config.toml
qk_norm = true
beta1 = 0.9
doc_mask = true
Each number is 50 + 10 x the weight over its row's rms, rounded and kept within 0 to 99. Layers, rows and columns count from 0. The size before them is the row's rms in percent of the matrix's.

# layer 11 MLP down (transposed), 512x192, rms 0.119, rows 127-132, columns 0-191
102:41 37 54 43 46 43 48 37 49 38 57 42 69 58 37 43 56 68 49 27 36 60 56 51 60 63 44 70 39 58 54 45 51 50 44 23 51 43 51 51 51 45 55 60 50 42 41 27 49 52 25 54 53 55 60 68 55 34 47 61 67 67 43 67 55 51 41 55 43 62 55 58 53 47 47 64 69 27 53 60 45 34 50 42 52 47 51 46 57 53 39 29 54 44 40 47 55 38 31 27 27 56 49 64 42 59 54 51 44 41 69 58 36 42 66 55 63 57 43 53 36 44 48 58 51 53 54 36 40 46 53 58 49 57 51 58 46 42 36 45 31 44 54 53 60 49 54 64 54 61 41 55 53 43 31 72 61 46 49 49 46 71 54 58 56 31 48 47 61 47 57 41 39 48 44 55 51 61 55 55 44 50 41 57 48 50 42 50 55 50 72 45
103:41 52 56 44 42 41 54 48 43 53 39 57 25 60 34 41 64 46 55 75 38 63 62 49 38 33 51 60 55 53 44 44 42 63 33 60 47 42 50 56 52 56 53 50 38 33 53 40 50 55 56 34 48 48 48 40 45 42 50 42 48 45 45 54 58 33 41 48 53 41 56 30 42 47 47 64 51 38 34 54 37 53 45 41 56 47 67 49 49 50 45 40 66 51 40 54 46 46 59 45 41 51 34 51 42 74 47 41 60 52 51 41 55 50 67 30 56 36 44 63 57 43 44 41 71 23 54 43 61 71 72 50 64 30 60 59 33 39 47 48 59 50 42 50 64 52 36 36 56 60 43 45 51 50 60 48 72 51 36 57 60 48 54 47 60 52 46 49 42 52 55 40 70 45 55 47 45 67 40 33 53 55 46 71 55 44 52 28 44 58 40 50
089:71 47 47 50 54 45 51 58 51 19 32 62 40 43 56 50 51 58 40 65 59 53 40 36 38 60 53 53 30 62 55 52 60 63 50 38 64 43 31 50 51 66 55 44 48 42 43 40 57 50 67 60 68 48 53 56 48 58 61 36 32 50 45 55 52 42 53 58 55 41 72 47 36 45 65 53 50 72 54 37 61 42 48 32 59 67 49 48 51 59 38 59 63 55 51 42 58 58 53 52 68 55 62 56 60 59 47 46 63 51 68 38 31 56 58 64 57 28 44 46 32 48 49 58 45 44 43 47 54 41 40 39 53 54 36 45 47 58 37 46 59 38 51 50 63 38 50 58 47 44 55 50 57 32 47 45 52 50 38 48 64 54 75 72 57 46 39 43 56 61 42 46 66 50 43 33 51 36 48 70 54 67 52 36 52 50 49 50 54 45 39 44
110:45 38 47 38 41 31 63 36 54 58 54 65 48 49 27 42 46 46 48 47 62 63 48 61 46 63 26 50 56 50 62 63 46 45 39 58 66 59 49 66 55 53 35 43 38 34 44 30 38 49 38 57 55 58 36 63 42 54 43 43 55 39 50 39 34 54 39 51 73 39 50 36 47 72 56 55 45 58 44 50 56 37 68 61 63 47 51 34 58 39 65 42 42 56 46 42 49 39 56 48 42 63 63 47 50 55 57 51 49 52 51 44 38 62 38 45 57 54 44 51 30 57 54 44 51 47 48 56 54 44 51 39 63 61 63 36 31 48 60 43 66 56 47 40 45 58 32 34 52 38 42 53 47 54 49 47 43 45 39 45 52 47 41 39 62 54 60 49 59 52 37 84 72 48 44 34 48 58 39 59 53 58 68 39 63 62 55 53 61 50 59 52
104:73 54 45 58 52 55 39 60 41 65 59 62 56 54 36 70 49 57 52 62 46 54 43 46 39 45 38 51 53 35 52 38 55 40 53 54 48 51 46 45 31 53 50 51 45 62 41 35 48 52 56 41 48 26 45 53 42 62 64 52 58 55 59 55 53 52 49 47 46 44 50 57 52 71 64 56 47 41 49 78 42 43 45 34 46 62 65 55 73 48 53 39 59 38 39 70 42 49 49 52 55 40 54 47 73 63 52 51 40 31 47 65 44 59 56 47 52 43 44 56 72 49 35 63 58 41 59 50 52 50 39 61 60 47 41 63 61 56 54 38 45 47 56 55 68 47 55 47 37 60 44 80 44 56 58 28 55 39 60 51 66 48 48 44 43 47 50 59 44 37 63 51 58 72 54 37 52 57 29 63 50 61 42 59 46 37 44 69 34 56 45 55
106:38 56 66 46 27 51 51 46 51 52 48 59 44 60 59 45 53 64 55 42 54 31 69 42 43 45 51 41 32 57 67 44 53 44 35 58 49 72 66 20 63 63 44 42 43 51 34 40 48 54 60 46 41 53 44 51 54 47 33 53 41 49 51 42 43 56 63 53 43 47 77 60 32 50 52 57 54 61 51 30 52 53 35 56 49 52 61 45 55 35 29 62 38 40 63 35 41 43 47 44 59 41 38 50 43 62 59 47 61 53 62 58 49 51 45 46 40 63 57 53 46 63 43 57 47 56 43 60 51 59 65 42 40 56 42 57 59 47 55 37 56 64 54 45 43 39 28 41 46 45 53 36 47 53 59 32 36 38 57 48 64 57 39 62 70 50 41 48 53 56 66 30 56 56 56 49 45 52 48 62 53 54 46 32 28 54 51 55 58 26 56 47
# layer 11 MLP gate, 512x192, rms 0.31, rows 128-133, columns 0-191
103:64 60 50 46 44 46 57 41 49 66 49 48 50 38 55 36 54 62 49 33 32 63 44 59 44 49 46 48 40 48 46 34 63 57 43 58 39 51 65 44 55 50 55 38 61 51 48 35 64 48 57 42 76 63 68 62 44 47 51 70 40 60 53 56 34 43 49 50 47 55 50 45 46 57 61 45 50 44 50 48 36 45 60 46 42 46 22 53 59 73 51 53 40 50 58 58 36 47 52 36 59 45 57 69 55 41 51 42 53 58 60 52 49 56 37 48 65 54 48 35 63 52 37 44 48 52 66 74 61 47 36 53 50 45 57 47 54 40 53 60 58 46 46 37 46 43 43 44 57 57 38 50 65 40 52 49 41 80 64 58 68 67 43 53 50 64 53 45 61 67 59 53 40 42 37 55 43 57 56 32 53 47 52 54 30 49 61 72 59 69 73 53
103:45 49 64 49 59 51 56 63 36 52 42 52 46 35 36 45 65 44 47 54 53 48 43 61 57 50 57 54 42 61 57 48 33 52 54 62 39 52 41 48 54 31 60 23 54 38 17 57 43 69 63 54 61 53 46 50 31 54 45 40 48 56 28 42 61 45 42 71 79 43 54 63 37 49 56 53 47 55 33 51 61 54 51 70 47 42 40 61 45 46 52 57 52 64 43 53 36 34 67 53 60 58 46 60 61 42 58 39 37 51 48 44 42 44 53 50 64 64 34 41 53 43 44 49 56 36 47 67 53 49 46 51 40 38 60 65 62 44 69 43 45 49 61 46 63 60 56 63 57 37 49 67 50 38 49 64 59 52 37 58 61 45 60 40 64 48 55 52 65 57 46 44 49 40 48 63 34 42 41 55 65 41 48 43 48 36 39 41 39 50 54 36
097:29 39 63 59 44 54 58 51 44 34 52 44 53 29 41 49 54 51 51 39 50 45 48 59 61 43 56 44 48 71 50 40 59 56 63 44 63 59 65 58 38 41 34 38 42 52 71 48 45 50 61 38 50 43 50 47 55 60 61 34 47 56 42 41 35 59 44 61 51 60 57 45 47 42 41 55 55 63 41 52 50 33 47 45 38 61 63 33 52 34 39 45 55 50 54 43 47 46 57 51 67 39 44 56 46 71 46 56 57 71 63 30 49 30 47 59 77 43 60 46 44 48 44 42 28 52 52 43 56 50 61 44 56 39 58 46 54 45 41 43 46 48 66 51 44 39 42 40 50 25 28 32 63 48 46 64 61 57 47 61 62 61 51 42 65 60 44 43 56 48 43 72 58 35 60 51 56 57 49 42 53 56 34 43 63 35 48 63 52 34 45 67
104:45 56 49 45 51 52 50 38 54 47 48 56 55 51 45 45 50 50 51 48 61 66 47 43 67 48 60 56 36 48 40 57 58 41 54 49 58 41 52 49 56 49 65 46 43 44 59 65 32 57 50 51 65 64 27 38 57 46 53 52 49 61 45 66 63 65 50 58 39 61 45 31 46 74 49 50 45 65 60 47 45 46 48 37 50 64 28 53 52 49 35 50 63 49 43 56 48 53 49 37 45 60 57 56 50 45 30 39 40 24 51 68 58 40 53 53 64 70 49 72 60 43 54 45 53 55 51 62 49 48 50 49 65 49 28 55 47 38 59 44 26 46 46 45 42 63 36 51 38 50 55 56 26 59 45 43 32 36 59 33 69 51 47 49 43 41 44 31 41 51 67 52 66 50 66 51 48 40 67 67 38 41 38 37 57 63 35 53 53 41 44 43
108:54 47 56 58 64 49 44 42 52 44 39 59 54 67 55 56 53 44 44 59 37 44 50 55 65 62 57 47 50 45 49 45 62 58 48 51 56 42 44 37 52 54 63 51 46 40 44 68 61 75 68 68 50 62 53 59 66 25 62 52 45 63 45 44 37 47 45 43 47 45 54 47 43 56 65 41 57 47 56 56 46 57 41 49 61 60 52 56 40 41 63 56 58 61 44 48 65 56 64 71 24 46 58 45 58 15 37 46 43 61 52 61 49 32 32 47 33 53 46 42 44 33 36 41 53 41 42 56 48 46 20 47 53 39 49 46 50 62 49 51 65 61 32 52 38 47 37 57 45 59 33 48 49 50 67 58 36 52 33 49 38 50 63 47 48 51 31 48 42 48 56 54 49 55 38 40 35 48 38 48 46 56 46 67 54 51 72 61 51 45 55 59
095:52 39 46 42 63 58 52 54 60 49 63 60 37 51 40 52 39 42 62 52 31 59 58 59 50 56 49 47 51 48 56 48 53 45 68 53 55 50 46 32 45 42 31 45 52 57 43 69 44 37 48 57 59 24 45 40 55 38 40 54 65 48 42 53 55 51 43 53 67 44 17 53 35 67 61 57 44 65 43 40 50 44 44 68 53 65 36 39 52 53 55 43 43 44 33 57 53 68 56 51 41 47 71 67 63 60 53 73 48 42 51 41 44 42 51 55 70 59 60 55 57 34 50 49 55 48 36 62 55 42 58 55 42 36 57 69 49 34 38 42 40 38 47 47 51 48 41 59 57 55 64 40 61 31 69 37 58 51 41 35 40 51 58 41 53 63 69 70 60 43 49 61 53 54 49 52 50 49 54 70 49 47 44 58 55 59 36 57 37 50 57 44
# layer 11 MLP up, 512x192, rms 0.329, rows 128-132, columns 0-191
100:54 56 55 58 33 38 49 45 38 56 38 47 53 42 30 60 49 48 44 52 49 39 48 54 52 46 48 51 34 52 27 46 46 51 49 47 65 36 55 38 42 53 68 65 49 46 54 70 50 38 48 60 32 38 53 49 48 42 48 45 63 62 47 32 58 54 43 43 33 40 30 60 50 62 52 61 77 45 58 45 73 57 60 63 34 45 47 63 40 36 47 43 39 48 44 47 62 73 41 34 35 46 56 49 48 50 62 42 47 35 48 63 64 46 33 41 46 47 48 61 32 45 64 37 48 65 35 56 41 67 54 32 59 35 60 65 59 45 45 36 42 47 50 43 50 35 50 42 48 26 60 41 52 41 61 48 35 49 42 67 54 49 51 53 41 44 54 72 54 55 38 43 54 48 42 52 49 42 60 47 40 47 49 43 53 67 57 55 59 58 55 61
093:47 42 45 46 50 55 36 44 43 49 46 43 44 35 53 31 52 52 36 54 56 51 47 37 58 40 38 60 59 59 26 55 56 57 60 51 35 37 51 52 57 56 63 43 56 59 44 40 23 50 56 55 39 53 52 56 46 71 51 42 38 51 45 60 45 54 39 56 53 55 50 67 58 51 67 59 49 53 56 52 55 47 48 52 23 44 47 44 42 57 54 67 32 73 49 58 59 48 50 56 32 52 56 56 46 37 40 49 52 51 52 28 44 45 42 30 47 52 56 42 59 39 66 19 37 55 34 48 43 47 63 56 60 36 43 53 43 43 55 42 35 48 52 67 42 37 47 60 49 54 45 76 56 55 47 65 60 46 54 27 50 46 50 32 36 56 48 58 40 55 56 56 49 38 64 51 63 51 54 49 54 44 55 56 38 46 74 40 25 36 38 57
094:53 39 43 51 71 74 35 60 67 57 50 35 49 67 43 44 37 41 48 45 62 45 36 57 44 45 56 59 44 38 36 32 40 51 39 45 57 49 44 62 60 41 49 41 32 51 70 62 57 36 63 53 26 23 53 52 47 39 47 46 59 45 43 44 53 53 45 50 46 36 40 62 68 46 27 58 47 43 58 46 38 32 56 52 47 54 39 58 50 52 63 45 65 40 48 47 60 46 53 51 65 62 45 56 62 35 57 38 47 58 33 44 53 58 47 49 39 62 48 65 57 53 44 49 62 60 61 60 56 65 58 64 52 41 63 37 55 55 40 53 63 50 44 54 53 34 51 51 39 53 64 55 36 41 43 71 75 47 63 44 38 54 52 35 55 39 48 45 49 45 53 33 60 44 57 50 58 37 53 49 46 52 54 41 37 47 35 42 34 36 57 42
103:54 51 44 35 45 54 71 51 44 52 38 62 44 47 40 34 38 41 40 52 33 46 43 44 59 47 43 54 51 63 42 58 46 43 33 66 73 43 61 59 56 55 54 47 50 50 36 55 52 44 65 42 43 64 25 59 40 56 55 42 43 58 37 55 52 66 44 43 43 57 42 44 38 48 42 45 49 46 55 60 60 38 53 50 57 50 46 52 31 60 40 48 45 47 34 49 57 56 56 31 58 48 40 42 44 55 44 35 43 38 46 62 63 60 43 58 66 56 52 67 58 50 51 27 59 46 46 53 41 45 63 54 69 57 27 53 54 41 42 40 61 59 60 38 59 65 37 54 24 38 34 41 32 50 43 43 36 42 45 35 53 50 49 63 29 36 48 45 45 40 52 54 51 49 61 52 49 37 65 60 35 30 38 41 64 48 61 62 41 34 48 63
102:47 66 32 50 51 50 39 44 42 55 47 52 36 49 45 68 66 40 56 42 60 59 34 37 40 55 35 38 38 36 31 52 46 28 52 51 58 50 43 48 61 45 49 59 53 49 64 56 57 52 51 46 32 44 51 48 61 46 58 61 54 50 57 46 55 54 56 45 28 58 53 48 45 53 36 44 31 55 43 22 53 65 55 61 43 52 46 47 64 55 49 50 45 38 49 58 31 53 52 46 61 50 58 40 42 41 64 46 47 37 39 35 43 49 52 56 40 67 61 67 63 51 49 57 41 46 64 68 56 44 80 52 44 52 56 51 79 58 41 50 42 59 42 50 55 37 69 33 59 47 38 68 47 58 39 56 50 70 64 54 68 46 59 56 67 28 52 48 58 46 55 54 50 47 45 60 36 43 41 51 44 52 42 46 43 40 40 67 51 56 63 38